config.yaml
num_hidden_layers: 10
hidden_size: 512
num_attention_heads: 8
head_dim: 64
vocab_size: 8192
norm: "layernorm"
norm_eps: 1e-06
rope_theta: 283000.0
rope_fraction: 0.75
qk_norm: true
extras: ["local attention windows", "shifted keys", "gated attention", "exclusive self-attention", "capped logits"]
init_std_o: 0.0
beta2: 0.95
batch_tokens: 131072
Each number is 500 + 40 x the weight over its row's rms, rounded and kept within 0 to 999. Layers, rows and columns count from 0. Numbers have three digits each. The size before them is the row's rms in percent of the matrix's.

# down: layer 6 MLP down (transposed), 1536x512, rms 0.0402, rows 421-520, columns 192-255
# up: layer 6 MLP up, 1536x512, rms 0.0502, rows 422-521, columns 192-255
down421 099:513529457531518597527476414481517452528487450463436533431546529471516567534446513458486466438471478508484503475466586468507485505503532460523545514521549500464474596442574582529492550531592531
up422 110:492458534557546533479573512499501453492490608478541550531476465495495481561520500535483500541528445506470474499454501575461495531530483520535575517578501437438533466490558526538448457499564406
down422 109:485405529478562547439572503470506435573554413485456422451503569465533474548544587557531465499405445517507521498541568430484521436577498539518527525529497507460528460512611486565512561454466494
up423 096:500513490503446454444555523535491538408547494503540536505491423516533529501509497493506479480544497466545542557497528507499540535498557449446466486602490548499523421544493469477524502504549479
down423 091:516456481531514437519491455505521512510489475450518472507522471495455542438527532461527575543491476454508596429478578465440496450558529493587508518523468507482507467490536505527503471528542498
up424 097:445536476473486554463476565490530539461462449446577495472570434491536552515534448492542480435545455464491475517436480502499520489457549538458444459448513541494437484557471522515506473502517503
down424 095:522517513451450551495455442496549425436486460488483526491545600465500509559493482507535534479500439425489503553484521487529439420499560476481470463469423494437549467488473534397510487496496464
up425 108:475433518540539528470485503500477488514464560477506479488452441595457490493516441554443475527519424529427474603443474468554480433473515513519500527554523458507494511506571481492493481505482485
down425 109:547446535456515526509465490514408480454548451495572575526494515488537525430617493529516495405535463518530478542584548501467471491556495501496468418567489462529498495447559568482501536471493394
up426 102:514447449478442506463470538506502450494549547457525518493495497515534459519540524555502583493509540492476579540523479526432457507487493524496484447522430602579473473565513467535525481518547532
down426 103:514496515393495521525499508488607512475445499469420512521428507491428540481570495430499538489485482490488464520536487483564575488478455479492489458565474546536508473556478550479559552491489452
up427 101:410513470494533472440483445520475463495552482527485494497444490536489423542496494538423514515548479558463504483545469547549491510520532524538588444484535529431444470481555512394479494482535525
down427 099:541500549505583548526557571532474536508440517532474497513496556590497518548469489497557497478548442545483515582446495511438481452439573524481417513548509485479574459503458542452554515503518409
up428 101:520471565497498442530495538411500510486499523452533522553476490594486544478452477526469510526483512525481490441547500542506511528485458559518495499513451537483526503501513523496512486526483493
down428 101:429535529493549470471502507467533511458503505500542519484531524433486539556463501498596426471498508532519440441460532475501521538498509545582495504517486466493518521485467524453525556562520517
up429 095:520519498497498457461457466524517479536488447496425451497470499584480489514559527519510549487513516421541529439427474473523518543510509465540498513446457502483433494476469416471524459510527462
down429 090:471520483539528501469479578432473540532438472476458475492415452525493528457549426442530437498451505505554475538486522512464486463479496511502553529518483515537524472528518471483453515543484530
up430 094:565507423486470464505441530434497543521506474539474476477547510591514525488488524491594471554520479461640492450509462502540541436530502443410514507517450499547456578539524505542517477470475482
down430 090:462530496484531508475436492566497516471482534509514455451439531512478538478563507458491518481484504443474539455557518499516479520477541564542511469531508436511494528454508479487495507476517538
up431 096:445513484497500499484476515505466528531466461441486516592561435478586546513535424443490485583469425487515525461487487515525489462566524490553533521476519595479490500556555422485503476475509474
down431 093:537519513556520534570507500528511517464530519546467502462525521494479433509470558515502474511449532517499535465440538500471539560534524507482474584569539490510573510370465503508423513492450536
up432 101:513462551520532554497515495521535507488495581518473449417490465576526523548540547448520553443510539423539554457571589511498499516453451499508480528504461523451457507480438538513522499500506481
down432 103:419543516636477495476511592515462561501483458518467531454500416535553422556562447508518508468492517517572525461406479476469467530434466448497446549466482475522437429538551513496456540517473502
up433 094:461467497526575532494456518490429526516606505506503558536454558602545517504492479582472479451468531538605486487490497470470417530547501484460498490459509546573503438508463501484494516541544477
down433 091:448575514495526456434475550452471490481437542548521565548520443510557521509550536457474466483482588493515468462492493456550470544452500509445471507483500522489490437523497503460436535504568512
up434 098:536406477608521482526503480461527486532480500480585476540515535467574447539510453482508504502551550520567500453480439588505554498571506449511485522504454558471504472512521517471465523486496380
down434 099:500492563479503508484490486527409493547441533487421454542495556466467566515487484501489456438541481487466462457538500498543505495564549483534543506533479463500533493467507443599572513559535480
up435 100:476448512536500500487526504419532538471524528501559502572516509512493505455547480519497506466442481461539526533465528520498446490503513522478573522475516522451546498522556505500559530444435479
down435 101:524496487553570541496553501440498488506438468423469487470469416512550550376499541559461532475466507495460474491483507561518487570509450555488518494463497502489540450436514531465530501421553608
up436 101:489478504447440476423469527515434520464482391533501511395431467553511445471490515511497476516488534489518574581544432500350511486557498473472534523439492520513480533498476464463553433469523476
down436 097:509513453500412576506490520547532559619506507477499517489544521491548529528529486467495534561579507445471480529496550439525449492556456486483568540451531440435465469505531449435581554547436525
up437 093:475518616474545538430561517495504507529510521494597445471519576500463514428545514501445448566579623576500521499486511501514475439463515558470481508490458506478510484493461462503481423543474492
down437 087:587511527555535452576518434515495457381481539466480538544502478446484561534535468410515554582487486529488558452477561477459500461529530484529555491493521531517497541573480531412472524532485469
up438 102:558538481601513491489459530520503484544565508451460517513516393508470433556549497469531527535423447525556535473472543502504504465514476522515469484525484458527473473470519487553561477524520509
down438 100:487423503517498525530476468537544496524493439409443522548571485482474574514553489424502439496418530480490473384492539532467453559509555573497441443476455501426477508515502521458496496538472519
up439 106:566454523476516471446481514437540515486565508503492495529417530517545433493448495498522468475418514507490494507507500475486415486536480492573521586505481476519479501510491445526578468525465526
down439 105:507503511464481577416560599456406483441499429449432414444472467485491514410477479509568475463466512566516487488496497434465493485528511439496509480518568540468592562531508542520580429484591476
up440 100:503467511448538469457472556539474598479478469462496489475563485477502509418461539510458501545492483481562463537554588506524507514446525440463429505468479499462479489488521513489437446458445561
down440 097:515452475520497495474478480441474501444491485562506483454477469507450516449537540480473544482576503424467549477463514561484518497461448509565480485525438515502526476497481524512571506523494535
up441 100:521533471482496476444485469489474520518512582548509564467458405547495591557529539515530483469447443514458541555549504497486433478505470471462548466520513506519533431471525468459489543484483497
down441 100:499544499483461467447506557484527578531505483524497552485447505490514427514445438481490473471451537492517537549492560473505501541521501577497503534473513513516496445468469465475546480520544470
up442 110:458482511528458528555497503396513484513538470533495519527576474519488538555519474483479539522470420545567478538502519434448492453544432461418514538568519513500525530534546460522460483466438413
down442 114:453488467537549593500486557492454475448528550528526517513515508526552428435410602507476523443507489516519453531501461540436515546523481443484464546482517523472502491448558465512517547537447490
up443 102:570509465570470549468543517447453428482515502455525519461491495585475427491562467514536517509412458489534473520586502550516446514460466370519471553482557514578493459558600421500542475521457526
down443 107:549506491507510529556460481484444627388524556518536490495454422582591566519448556531489449571471436443492392451523510486499479527504490462485562473547485503494515487503476555481505552449507482
up444 098:497558499529511427465445505399418498609501558427524545494475490516539523529483499610464453497461465577458512508566516435554495481481423466496476565556466437465503529523582432481486447474518511
down444 100:547488492488484478527503514461494541420498529522495512504537437485492473488484566479494459551463505550488486466550530517464609551432494462422462460480493550493481448494499503506480489493565439
up445 111:542472476520472486407465514436463448540571489453455466483499539543449495502481546468511525500484397455458495523562527527526439541473513473555419546492534529469532513517528465470514542510511540
down445 107:510520546478512475470513479486494476478488477485475492517498512468472562506476515544478511607586501433489512448478471570539455489512479476528442554438495523512469484463464506559465470519443559
up446 105:460406464446462426513530454428477446426615506430501491498487516543534554487512562538523505476488514565449524567511481511525451521477466535505573528510497538469513558538503491446486502486434486
down446 104:455461507529621567463361487454542550506507508509541496539556486517537485502427571459493562476525570512524514535481482556450501483460423483510489516581506542494515487516505556493513558453500491
up447 104:445451418464426505416392440469552526411500468491497478512479458481556489500497469468547529502486455488491556495496509494466528508554471434505458511484478471508478516483545464517551471481514468
down447 105:429503490523499502569519432438480563544456489500458431509468472520498527470487563524521550519513419492424506551441517497558519488425558506511490528554489464489473488485525548534466499489499446
up448 097:492484498502511510509541462455485454495478536497511501485442520533438534499563504465544488498501482506534510497499465497457504510438510406510497461476564495490526550520444474464507514515511562
down448 096:521460539518476551512451500454557498501474559463586467518422461495479477468494496481402539548441468530472509468551526515537456549567472520504511543461493542530486556462532527505440566506434533
up449 109:439456508431432486478430458476525481430437493517533490473462539523513508469475485528455428505539513497504614558499498537469434454495525426521518581499499451545483468492493459465521483512444470
down449 113:474576552624530496489557465611504513479505475471491566516473508537538575484524550569571508503511482493494493515535517507529501483456444512524486580490467487424437528555549474472502405371434529
up450 097:522535407510408430503486476480495502532480515544565542467476401515503486514551467572438521534470468448445510477575455479524542517466484491445483479506559473460514555466554537454561494490500526
down450 100:443519491497471469478439501541509501529451472469536553549459584509490535525507486531526479436499529545525537557491475472411507545538542454516584465532488540444428398460549485496484427475486438
up451 100:460532537438408447582567481417456548501504456495508513484518523474509437516561497489558521481507470463498592522570431462478544509482477500581491511473454476504410535524505449478479491481528494
down451 101:480509463490546517468514558546466542433486483546494501422501507476482484486501504461472485486510516458512493518524484512552480481499505502475477492495444521518508531452496469437498486470461449
up452 088:444549524526508522444456485472504496502515482522483499512371446454461584534516528501545528503513491568521528490525553430463545487521523450467528518446583621475436491479540456545507467515471506
down452 087:473429498450503536536521519521535517457491484492533527501610464531568419470490511462485451536502487491470468463488447570513444493438484509534469496533455404557566521487534565464462541504498470
up453 101:542519531531561448552455517489462483525459506534495426472530516436479401504520447536484557466505500460494493455526469452516513544543489411488525461497528514438517465475451584502464540566502528
down453 100:504443509566586468415535513490476457564496529488473476560468536457520557545483502465498511474558474401511518507510457512485454488517486533510504523493505547525525525523555447484468513483535508
up454 095:433439434467525535521483492477463512514513523558545524429461451528482394473557485513476507540454510535519571501520531530495441483431523431515554472542477468483475464408477583542558454531430495
down454 094:480495495511493549460484498506447453492555466472457503427504435501479580547478494483451485531537498517441527506445539491435513523528533573481530450527558516484451512463476471615536501459554523
up455 102:546516520459566466479474429534500492483515472454472474476495526521451505463541464472483438503490481465461505410500463489406559495439521543513527509488481479496531461459536418460553525510536486
down455 100:443487481469561444436469492548452518474527504419536457502510533467489456436443483516469555535554489515421510561466542553517503544525546520475489511519508542540492470506495460554480475467570454
up456 106:561525477541459511459547449554492481502481554479524466451505515439530448495500572427497523494557461472558497494496476567467521554498455424512498520481505493514464557481519487420477435525449557
down456 106:473533522490472575508480468547501496386519473553550503540542596500478493470517481429497497473513465578473539545549512538552451453511545461531509507525487518475492440545512497502487560495445541
up457 100:517403473458508495487506557478474471469516562502434483443477430522455479502480533497517458495536548509604529505508548485502496498566497561493457476509524436541539435617470495499455541423475481
down457 098:464487580530502476472486563601488504472533445536517393464507528497479428514489565512508476477501574477472483529493539505484436516534496457488556490499501463592480452540444508562542492503501483
up458 108:556466493513471535491461445492456528524516449529462387450462492558531441517534536489479453487485413485523581507545498503444496442499550437569560565547438524481480386492506428513524489474509532
down458 113:520541495520414505467506512558430547508520522531449444484539540454507502546530509463561448465471461464516512411512525522506553492472517472459463513555527388448512465469538571570533551496494487
up459 097:439470461534435493464545557512510476588453525500447522516433478500503513463488458507520461505515518490463495559431469437535480521499435510505500504469524537543477506515527495489563489476540511
down459 098:479496504517513457487543541503530558530536458517539496495495507457555551465439511504492534539495471482382521532477612552527520501539487520526470512480516453405593502472542545491472458493462529
up460 101:542475506524485453532533502546492500459458500504499493451534491568446405474523522496529476532466401576486504495518555521531403504548481484472466586502516499523463484509526527481469408496369475
down460 101:462471498470552554484506584500551565486490519524503557558486500499465487491511452506526403514531561521537516601434524473564481546434519428514477436427555530520474513471514517543481531532476444
up461 093:512442545485473508428467513510512531532512507502443469452465480509484453451590516526535590555535517459538488527527441488503575452543514482511466555545497542537520440440488507466517511516560591
down461 093:531523475546528441447495515482502469494459496463544430432522533477512553527601442452570543462466543528485489444487512535529426497611467558550520501535538432514507560550562499556564548536524569
up462 104:502533518507535496476499510542530486607500416437469493493530495468459401488481471472418533525461522507522548577559556620584478428516493466438535493492538519485493588523505454449559559481545503
down462 104:504530421553541517457604447450517577510572369497404455519536489489480509528507531483480456494494567423473511497444482584476531535436475483499458471450492506522532516522469496464530566530559430
up463 098:523527543467486472443394454556545490502508562482593433485533516561495551498509522494562497501481494509518517502463525501448509515437461505483515470477556497505436479405535452472549523535534533
down463 099:527511592464489513515492521480483484388445511506572480561564478533541473500426506536453567530491553427484522448511461547475515493519472519474507491500555515487552437503484486478489486469561552
up464 093:435545512493533503448507572475482482455493515465542463522502552525541395530493490550506452462467457515521556439465567448443510425513482489554470528514474494538501474484481453502537488488457524
down464 093:550527464476579518515471488551501489486500458514467488495541475472469461468507482493482493521586439460516437520513490555492567419488474524544498539447508428513535504499567515540502547507504511
up465 098:525531449443520550539511524540492485497451531433541449520567428584462468451504448501468563525510464578487491499606547533601576516452549523478529489522427496475507514531494458533482494449464453
down465 094:536526496524454452525496483473456494457522436567490532526511554543487554524607455520512558543494477470516550423551502529478508498521506457470465510497465500509481469540472451401481455596554468
up466 109:451443548514526472434497421501487485543471562496528468503480438544418505412495508461470499520493514474541495544493442473552496520502481484580518541519520455542500520524509467466564508555456457
down466 110:511538478509596492454464478456560516492461444543526542485509482585492488459501458444494502443490431493525543525530390494535500446444521473421503495531490483535543509494464532481448539500445536
up467 098:479513469451504444511428485547508497532490488481523474514487508508479521456528560512473537521435531449542518566489425455507501547501548541485484571500440537454541480486522546455549512442505500
down467 100:560523501577510496579497528460506517469522525463570560512528546540489535489503474472576445521430464546417485524517472543504472475527474484511453427498511513424469489595477522530460500475474486
up468 103:479458482424492533605528475478452474439477566544452458471490534593457462475529510461451503514488522502458504513515460528486451525521443407530539552519469548490453473469543562533557466548465575
down468 108:466586481470484547515486426520505502447483447509529499465510559489527517522535477462508526475439478505480553470572448470453486513543527506549506451536557544485517456502423530504515513449504480
up469 106:523516447515489521486544524485519518478478460442532545510505442521451453538403425478435492529492456518520455526471484508449497495458443443564511488450522526468474543535570472575519484474552494
down469 108:479525539490418513508517561497513464454465464522489523505528516514561487534567507545483462529512535542455553501473520468484426514574485478490509439448473518487463452469478519481582509448533532
up470 099:448575560462547507503438478471529509468488438444536459443461405556495525528527561529514453509542500546519531531434492469554468487467429516463505474537507466533489559545500474499514485535488556
down470 098:538524477473535473584467524475506536495453502493474527508493474542435518540506568439464529577552512540498522531488562509500485510533534485472447424492493461457474492522470499494486561555495543
up471 100:480540473499482484469471517519557489517457491520549512518511479533490548492480480479504531501456475490437534575501509534487533499519449419494484560559475519574533520472507520471485429471490501
down471 102:480477499487438500488497461511463478486517502459514495516506515446559505507428517461541509514536461510495509456474575573502533521504503544499550430478534527565456457515460545496416373502470476
up472 109:534479492456410442484474467528460437516565477452484479532489533557507551530449491456539476498494462449489539489475447501485526511561516448543614461541518439468424533420494512501522442484535505
down472 107:535528503493497449569481475528450526475544579475462495467477492498498532546514544462536500489533497467557472485466463536479528496517429541502450431433524440495494481437562502527527507488562468
up473 085:554481557498473486517470507560478472471597495532531526522464469435482485544468492539572470490473471506477503565470492554464529485498451500466494483366536518534468535516500474469469469506514549
down473 079:547490507539536501543492452500535549511513508505439443462510520518475522442530534466488505523489492540455520452565516545525521543470490512534521426516489523466490476416594514527591575481482400
up474 105:520484494520526494449433501530469485538516474532559435451545538544488493481500532487440532519548506491445452540529538606533526455573523487521501509556432474523466437445552525479524497541418546
down474 104:526524508510461449476444463508518468492572499518559532535473469551491483533481444394458547459610481502442454495446536564512534449540499482531472423496503498504557435602544519500500493471493462
up475 098:613440531534507463473512538452488524469530473459420543538471538553517464504485480454424473558530537535515498452581472531527447503530472469476524500518512538418527475507533590421585513513463529
down475 097:480431540505537588511532505526547502508472543501571496492486470444518449524436428531567498457455454473516547493511488503514461421547492505537475485546476457469494499447540507533532469553542505
up476 107:520479481541446526485468442508544552542476505484494441420500442528498524504568492585455461437406502516442587483440567468485464414531446522488508449513471491508484462533587487538446495467467480
down476 109:510539540474529468476456423513516496460500570573432497517550493522441494538538569529486434504505460450442482469506531523470484548586508427477545493508481549483513431441458568476530426507550502
up477 093:575531503519502460454564512427540590559443481487526418491500503503499486504530492500552480549505545490535483491580504502539485509417483525484445516425537543554481501497540450560463472528435463
down477 097:482563489478531468504504505507539519519503529420447478499505523566537529498527505459548523446576478439444563511501555508473491471508486553468526542415470520597508511470473468539546423443508487
up478 104:541465500475501415477494514464512522523505504519502508508467503489407475481543499451478519478561468443528556517499472537467518437495433554461492521447535499549476523484499479556536484451462489
down478 108:457514512454547525479533501462550521466422477508556513574486462441557488535501455490482474543512536397510537534518492521522415490448516475528552508538515499497507473468462496571517481497471512
up479 092:527464443454514521469426478496474512488552521442523404436526525500492502599531501554444508502454531528504556449522543500469535324471509498480465528501417540574550448541444501535463452486503414
down479 091:495490497472507528489533478490473503545475524518461552393467551469473446503536486496480524496465467494484553492498510490524483482530442482502488517480460464559471514372449472593456473475516465
up480 108:530458463492514522565542433498511403500457458505529552525482527453509503485514565520507432546474477513533547456508488524459454499475481519529532512491457512439534511464474512410494503538471489
down480 107:467555514568503503511539482522487538516493496580539537483468499541494487514472554537543463502551541517525549499528493514471568447511465480509434515425543420421467434506460476488566445554539513
up481 104:405463482482484505541543520576481473486503511453536485487477448455465499444545531580543552482461515532465526489494440560497550380538454511522558526460516457465478529538545468477496449528460510
down481 105:490605502553504468557490429494558546435458373431490541451542508456498490472498547456557544521557515490459543514519507458475518489488449546517497516525513506500594484514495532524478473526499497
up482 104:558447465530505485524544459432544510494458546544452490466432422486543520496541514487476489554539488473464480480506530472474462490562539478496518502557471494446491462513515498507530508486459543
down482 105:486486523499483466471496532502481513550563548489451542459495525509550473483486544416543489506460521491599558455506470484605485510483529457491415548439480496555477465541477483478527543559463532
up483 102:526408482508544506591434521497466485568459421434542498548537502485534558473525527514553503469519507515529517478525528563437434462496487465520477526499590529489517518509483433533523430495397445
down483 106:455533473470485477517500511522456517458469480438485499419508435558509489505505505483510489481588445567446543525476534531543508501491503393477548518448502513463451487556451537467544546516520527
up484 096:522508471449448427486506564459448534526526503412472518541404478580569539503471472476489467539524522501448508489495483429539525503496548507520547465556454473466458486488535499472590501473512469
down484 099:455506427482457562458587544479462490469518513530542476451511536510465470508500567482545497485533561502475458529502536485457479576521473463489510513509481544497510492502517501490562455466456510
up485 095:595527508500520553517457511505555475507504529499502541485532383534485507407495509502499561498436507529567499589555533523571453422426495508462460470499520522469431428485490476534519548496497524
down485 093:533472451484498487472435502422510526446468474539493460491549430538476505552449438502449524477551468511451505470492509506502535506525466463533557526494528492531416493497511561443516507499455487
up486 113:523479476613432469432468461430406501495521474529553514493487495499555550522490557548480543484501518525556587550476545476453525510524476468491528518550476474492420566459503533496474431481500525
down486 109:534554495517523501450452512527505583491523472470564528552553530446452544538450553484513466527524606532465492509479495479463552506542460428510434531512491448554532440423499501507536530531497522
up487 093:546481471563458468598508593484469523514491520435454586492496516449526447451557599489480465479476547492499498537503543497460528508496461505544470555447483448441431476467560472472481533541432491
down487 094:452542535416478468471474443477495472509545463491537468533396438476446501485484454504555512481496504479440548490462436517464516482509483556477523478544502456544436524511418518515529453529624545
up488 099:559423494470538485469457523473529494516581457490514515481478440498453481367549496488511498578424464559575500528566446453494473513500523559495508452513494519473501494509552493494515442493492529
down488 094:451512476513546504457480490549478515505456494538473482472456508497507442486500480495474477419517548551484469420500466465475475508495486551430523547509489500540554465587517526456453527538514503
up489 099:520501508492457477451537422507502492494524496497516530433494437513514491483618525543450496523430473520538523433506552581484583457603449495541518555544468518553459512519488494459547498526514510
down489 101:502440491515558570500546497427517505502502480461478543495508517490520468509489490527504504498513436498475490469519480597584437482446509467518484475565448500532508530475488515547557525472534448
up490 102:540451560380474502515514492553534499513472457503516493576456506539531557564531576530565496498479562515566491468487509479470513568534485499549541440501441461500489493517496532492518472478427369
down490 101:455487466448575445471555443440473559504525464572481442569538480487485463526470600560451530516485462515449501484539449477533575445433555487478561551497524499574506512527540416448518514531501489
up491 095:519503430502473464535430489509534495422579446512564488494444483524518529505485521486455466523465495497532476505569452573430440459441428527530545501518527500511430572545483518445589593480425502
down491 095:503531478495519443536504497540453494517465459450534475522487502435506606482535502525514444462512568552457480495423482490462575531466473504513410474480545553481535461520494430452494423519522561
up492 099:521502465459467510538489548501488508490445448491458458525529501503507534438521532515497509495470497450505520533474508544487478507457475467497532438449518483498444408453488420530531503532467531
down492 103:438532490515456423491518494501540514493463483491486547542481505513510534517469545476499513487541492497564467509466466523449446572491506541500503472477538510532521511504541512486453447536489464
up493 113:534512480487483465483541459493453420544571505539524445566414434556472501531561539525440539483480466599525548492512555465472428499457473563564528449505481546494440531460516408520500485493497467
down493 113:503480482466557475528510460516516458520519474545531418475480441485503481526495539437575497421549513526488485536508619455457474520472450545574426539491547473523524517469536486502527467511558485
up494 101:532530498513531496518511478511479470514507522507526485567536548490533490463603431527470507535533487502540461534526496539496530486551517542486544464495446492461492499477569493449546463535459448
down494 103:434496518498510510500482481473560519502524509499467483494459536540477502501569469498470537493499476492651447528442507384479498490541475501466470518463528561523485527490499473534500538498531488
up495 099:462515545494480439422499505485513475507471460512475449513499478485507493564525522574444431475508507589532534519570482493515450541470492493489514517531423559565432541509450481446467472476487466
down495 087:541556565477490550490499488458453510531510547528499452507603440479547483479589489476456519486491538479562518546498465488595511548530521465526479459438456468509423421515487521511502487517527542
up496 117:492492548541405512496500456523447450493508508494400533475443545515527439533512597477456542507527443460416493514528474550462531539484530554471533540517568533555476524493521430444572417479503551
down496 116:448416528480528493500381478569505523504502475501484501514476538477465485562504492494485533494502499472489514447443502467504521428573480431463485495505555477527462493515456485504485439491497512
up497 108:440493452505500466504413548567503478569442494464576496483473488550475507463506524529538487521470471527483522559450613572572501412519479504459454460420477489453455517530456484523512517441546507
down497 108:567473462437479501516510598466500584519473490482482500493470457425456464554418495484523484452481418424408557526506494478499541423420555523457522497478498522443465579497493577480528505452506495
up498 103:504430523452454503525528382461460518524466576538497462408415506498420441437511498556491494545467499453442567519561532493537484492469522465547495501404508554467447498436496508505532436542496519
down498 107:497483506461501503546588458536493552501557490511504432531615522489468523508468479496480541455606437550550502534408481547501518486488509503514493515557481466520571534484471469485518435554506511
up499 098:530520541499553552441484464553427513465547521538530447445451513542579411405527538568500486429470473501513554593576501501484501480433513529557557479470485513521465481531489501517498494467537523
down499 096:532553495472469498464478496466529553456539456510510585464491517483539453518514506484568451518486435479431488524492477508483537471534516579508542481488489469506505516487465536538498527513461506
up500 096:487382524499497540544500465531498497483513574483534489537474595505535525458467517488508458502430530460452512435432497526585444543475459517490526475494495497513468492481524526520554448574514428
down500 096:596432541455496509501527456483481465553529517523548471497529573499496499546556426419528498514534469500570538509493494523549427479488506484482503436511528474496380450486501477538490583499503519
up501 098:526519503489552519438420488487536470523587499470542490575492505521519508488580494483478518448495534515521481570553537528492469462489505551526546464538452561514494511553502435483491413491500427
down501 099:586469552548511473485569498486483510504505494478530435564515449528486446464522529512522477496486541565457529501571422458494540518564458461502515566499558496445511511498435478549556611475488488
up502 102:517531506568510474488586490496511502500480465453522513446445443524529489472517538536454486492520529493501553525499545467481494489501464547489590506493455473529407481525562519435568560510462549
down502 103:515536507440513531456501460500447461475568523513496506422461558553446500423549557495501514483535535486515516437477517520624480570518575520421412534491541501512541449490513504575565478475522453
up503 102:492580454502461497517390414550451456522507561476513513482455472508483493473525508527473459564466451418495513499524550541434558418543420456462510471452550500504550438545481487379466481423462513
down503 103:511487459512483461446477583478554511486531553513483510482479478528506474467489486436467526481498541537539518487463491460522495448529592456559560546528520414457452469501496507490525407451475498
up504 097:480517478573476551478453461526520524520518463452464459462523459571465443453471558547509453563516461557522532548546478483508528543522470444524460505464496537475515482529501527535584402499427527
down504 090:415541488498588556511533485482532426520540530505488480413484544532484524504526535478482541450548536510542480520439480521498497492564540529562450477472545506528492503469526472466474556389435520
up505 089:464466554506599462440413462489490497511518513465558409496504430463430486501547469520471490441508577550568515430552510512471504505523461569461526482459478534563438543462570428527521475536466457
down505 093:525587510504512545458609501538435561528497476535475590525469474448510475520420524501492498560456551550531479504527523454483547512472457351477523539537460523539519459509503505472512519530542562
up506 105:506471554487499480464430549566507463498490465421524486436437503533560515511605526501451527522563484475446545491505514460471508430497427546521543485505472549431437586440472515446508493555446433
down506 107:467479563446437525545493545488510553504434536457462536529518444486444504510490482516481480579481485577480452492506476542466544544541498461540529501504438531516548497463497535472569598531528522
up507 102:509466490581467479489440476466445453514474550461564517512464444529530415432528524549461510519485463518490463477448444451456573505543398482463554482488440483557500533509519534457540555578494478
down507 105:441535489518497498445452511502489446527439534527453523501435491526504550531554466449524487499500475543601476459431498499548587561443513518499567459450496525560474513495509454558534510544488502
up508 090:543473477546458513512442480490461531507526534490441524498526479419533524463505525496449487473493514492483562492510511535529500461473505497460494463498495512505451565431466483510455514463500475
down508 092:499545552534454512540534557485505479491417390514500579552533538518450529529481424489449429539512502502529486567504455519443500511458551415416566510465394570537431535574554522480489529527428505
up509 110:472489520518514488452456477538510493422503437501488443461519548548462429467540451451494566501478483539542492507521538593476441457489423468443515513539497535557544489526545457518508554431429431
down509 110:531476463525514476467491484511475548512493511464521521507487514518526566536502499471508509603455439479438536496546512493502457515467544469449499487509554468478566467558553515472568520433478509
up510 100:587515481549592508492465496479491536494571561551481531549582519498493375517518512478457531510496462505565508466491478568471499430559449452429526509473443490499525520495543521481477526480427491
down510 104:506536470444511476496436506512549474512523511554506407500518532473501496546545487479506465462484550505467529443560523501471399542482523525509478507499519447548496561562451388523502483522574572
up511 093:491531575530487525496484515522509546534449441482587424502485506569520479504537488573497522519548487503466450494473563471516453503502508484514486575511486459523509515478538538516622535449478504
down511 090:544551525476516562515537564485457551446513477531475542539467485482493486503451550555500484467466472516413478440474457541530510498551477457444499517588463529530519423483486567484534506505526548
up512 100:504509450552460421522503545463443568480471544462577505474576524443499445509498548615434527549471564496484512419431499540515510413542457456518639510580510452586591526452525529525530510502480489
down512 102:518529544456454560545573552535531474436497516448448546544526489509491566426498498447470454504496518477526450488543507562484491483492492465475445543524495380524534503538541508468480487556504510
up513 094:520451498505435492480505489517505459514586610417481479552444548511572427484488503540407495452596512517522541536493459492437402508538490441477503541627545534513499543561471525541526445499454470
down513 087:481504505505462564508426451553518492559453501518483554506440453538477489548490449473486482530500525497443477441509514423549477530530491438514511523499460512456516564491487582497504445606509464
up514 088:377468551491539518488550480531524529536478496472540487453461504526535555512584466534569522481531467489452605498461543454524515505552479565513485471503428489498505454459510512539494451567534440
down514 084:551560451524523476500505489494507511528506491507486555536494524551529486502499493496499477476454448510477445532495476507479568453518461430519476586463481485496449522534486462499490500452440527
up515 103:477486486517503522508491506473592485528459476491421492449512507596507491550548477522405586499527454554446462576570587535451550420477505453470559485459449509503544438493582560483496477440517512
down515 101:477557550470509484534505451519452541508557548557504467526526483520541557554564557501486561534481490494494490495487534538472518522482536480496473527537491484475553523444541474462583494557443511
up516 094:555518451493433525512441462468577497541470537524450466553505534512477504465460574501500543521531555534439489474565460528474519515504513482494495503468471575514463525523454458592472515483467478
down516 089:422451525485546518500482578601500524527569532442406464487536536463536449489588499502470532584460489487453547525460520448563453507524527513464453479463515524466500477493512423455497488530536497
up517 112:466545453497523393501480496471500461551438459514554522509485523530464544493458588527503477530526476493479488533595538475498509522506519513498540517542521487465466455519579484501502396522429477
down517 107:450497506539513505571475526523505543430573417509505565444470530453515441478448485518514447533539526557529511450511477529512499529452461546450512426495580523455551533534520533408453583509505509
up518 102:504540502460436454547568467474456460556450519510561477468469444463511493473466547535519492544519491509444526476435521472441528585509516475497526511553514437406449506451497488519555531445447545
down518 106:374459458480495558469404513556556447583538465488589479486457507442497534507484492552431478527498543512461462441525477519457496506469582512470471499524508520495500500479479533542357523440557444
up519 105:475542615578501505427511449431511491532542532530481473471510492507434504447543481451564494461505498464520482556530513567534499468522427476578505544504480452408502509472502452489448426549531540
down519 108:462487489493499567476488471431509531458560505497624455433457541531524458499530434485604489484476532482471477556540506479546499434553468509504495521486461528499507447515518475472505532457520505
up520 098:589568510460567523482522481436509496507575548506483557522497529495438479526466448545513528506518484506481480453558473483503514481584484432486547427524544446444505547355512460465488517499493530
down520 101:507484436507536561434448505557545483500478545547470507485507488501517475520498515558517513481521514538503473522542517428523461508499544476484472583457526496510452466460524537443482524513493529
up521 100:421504552448520552495487515575475570467479454442513460520480552476489500448494477474508558608462508449454524468536467533433478484511512514494509493614627453480469449501518511511577484525496498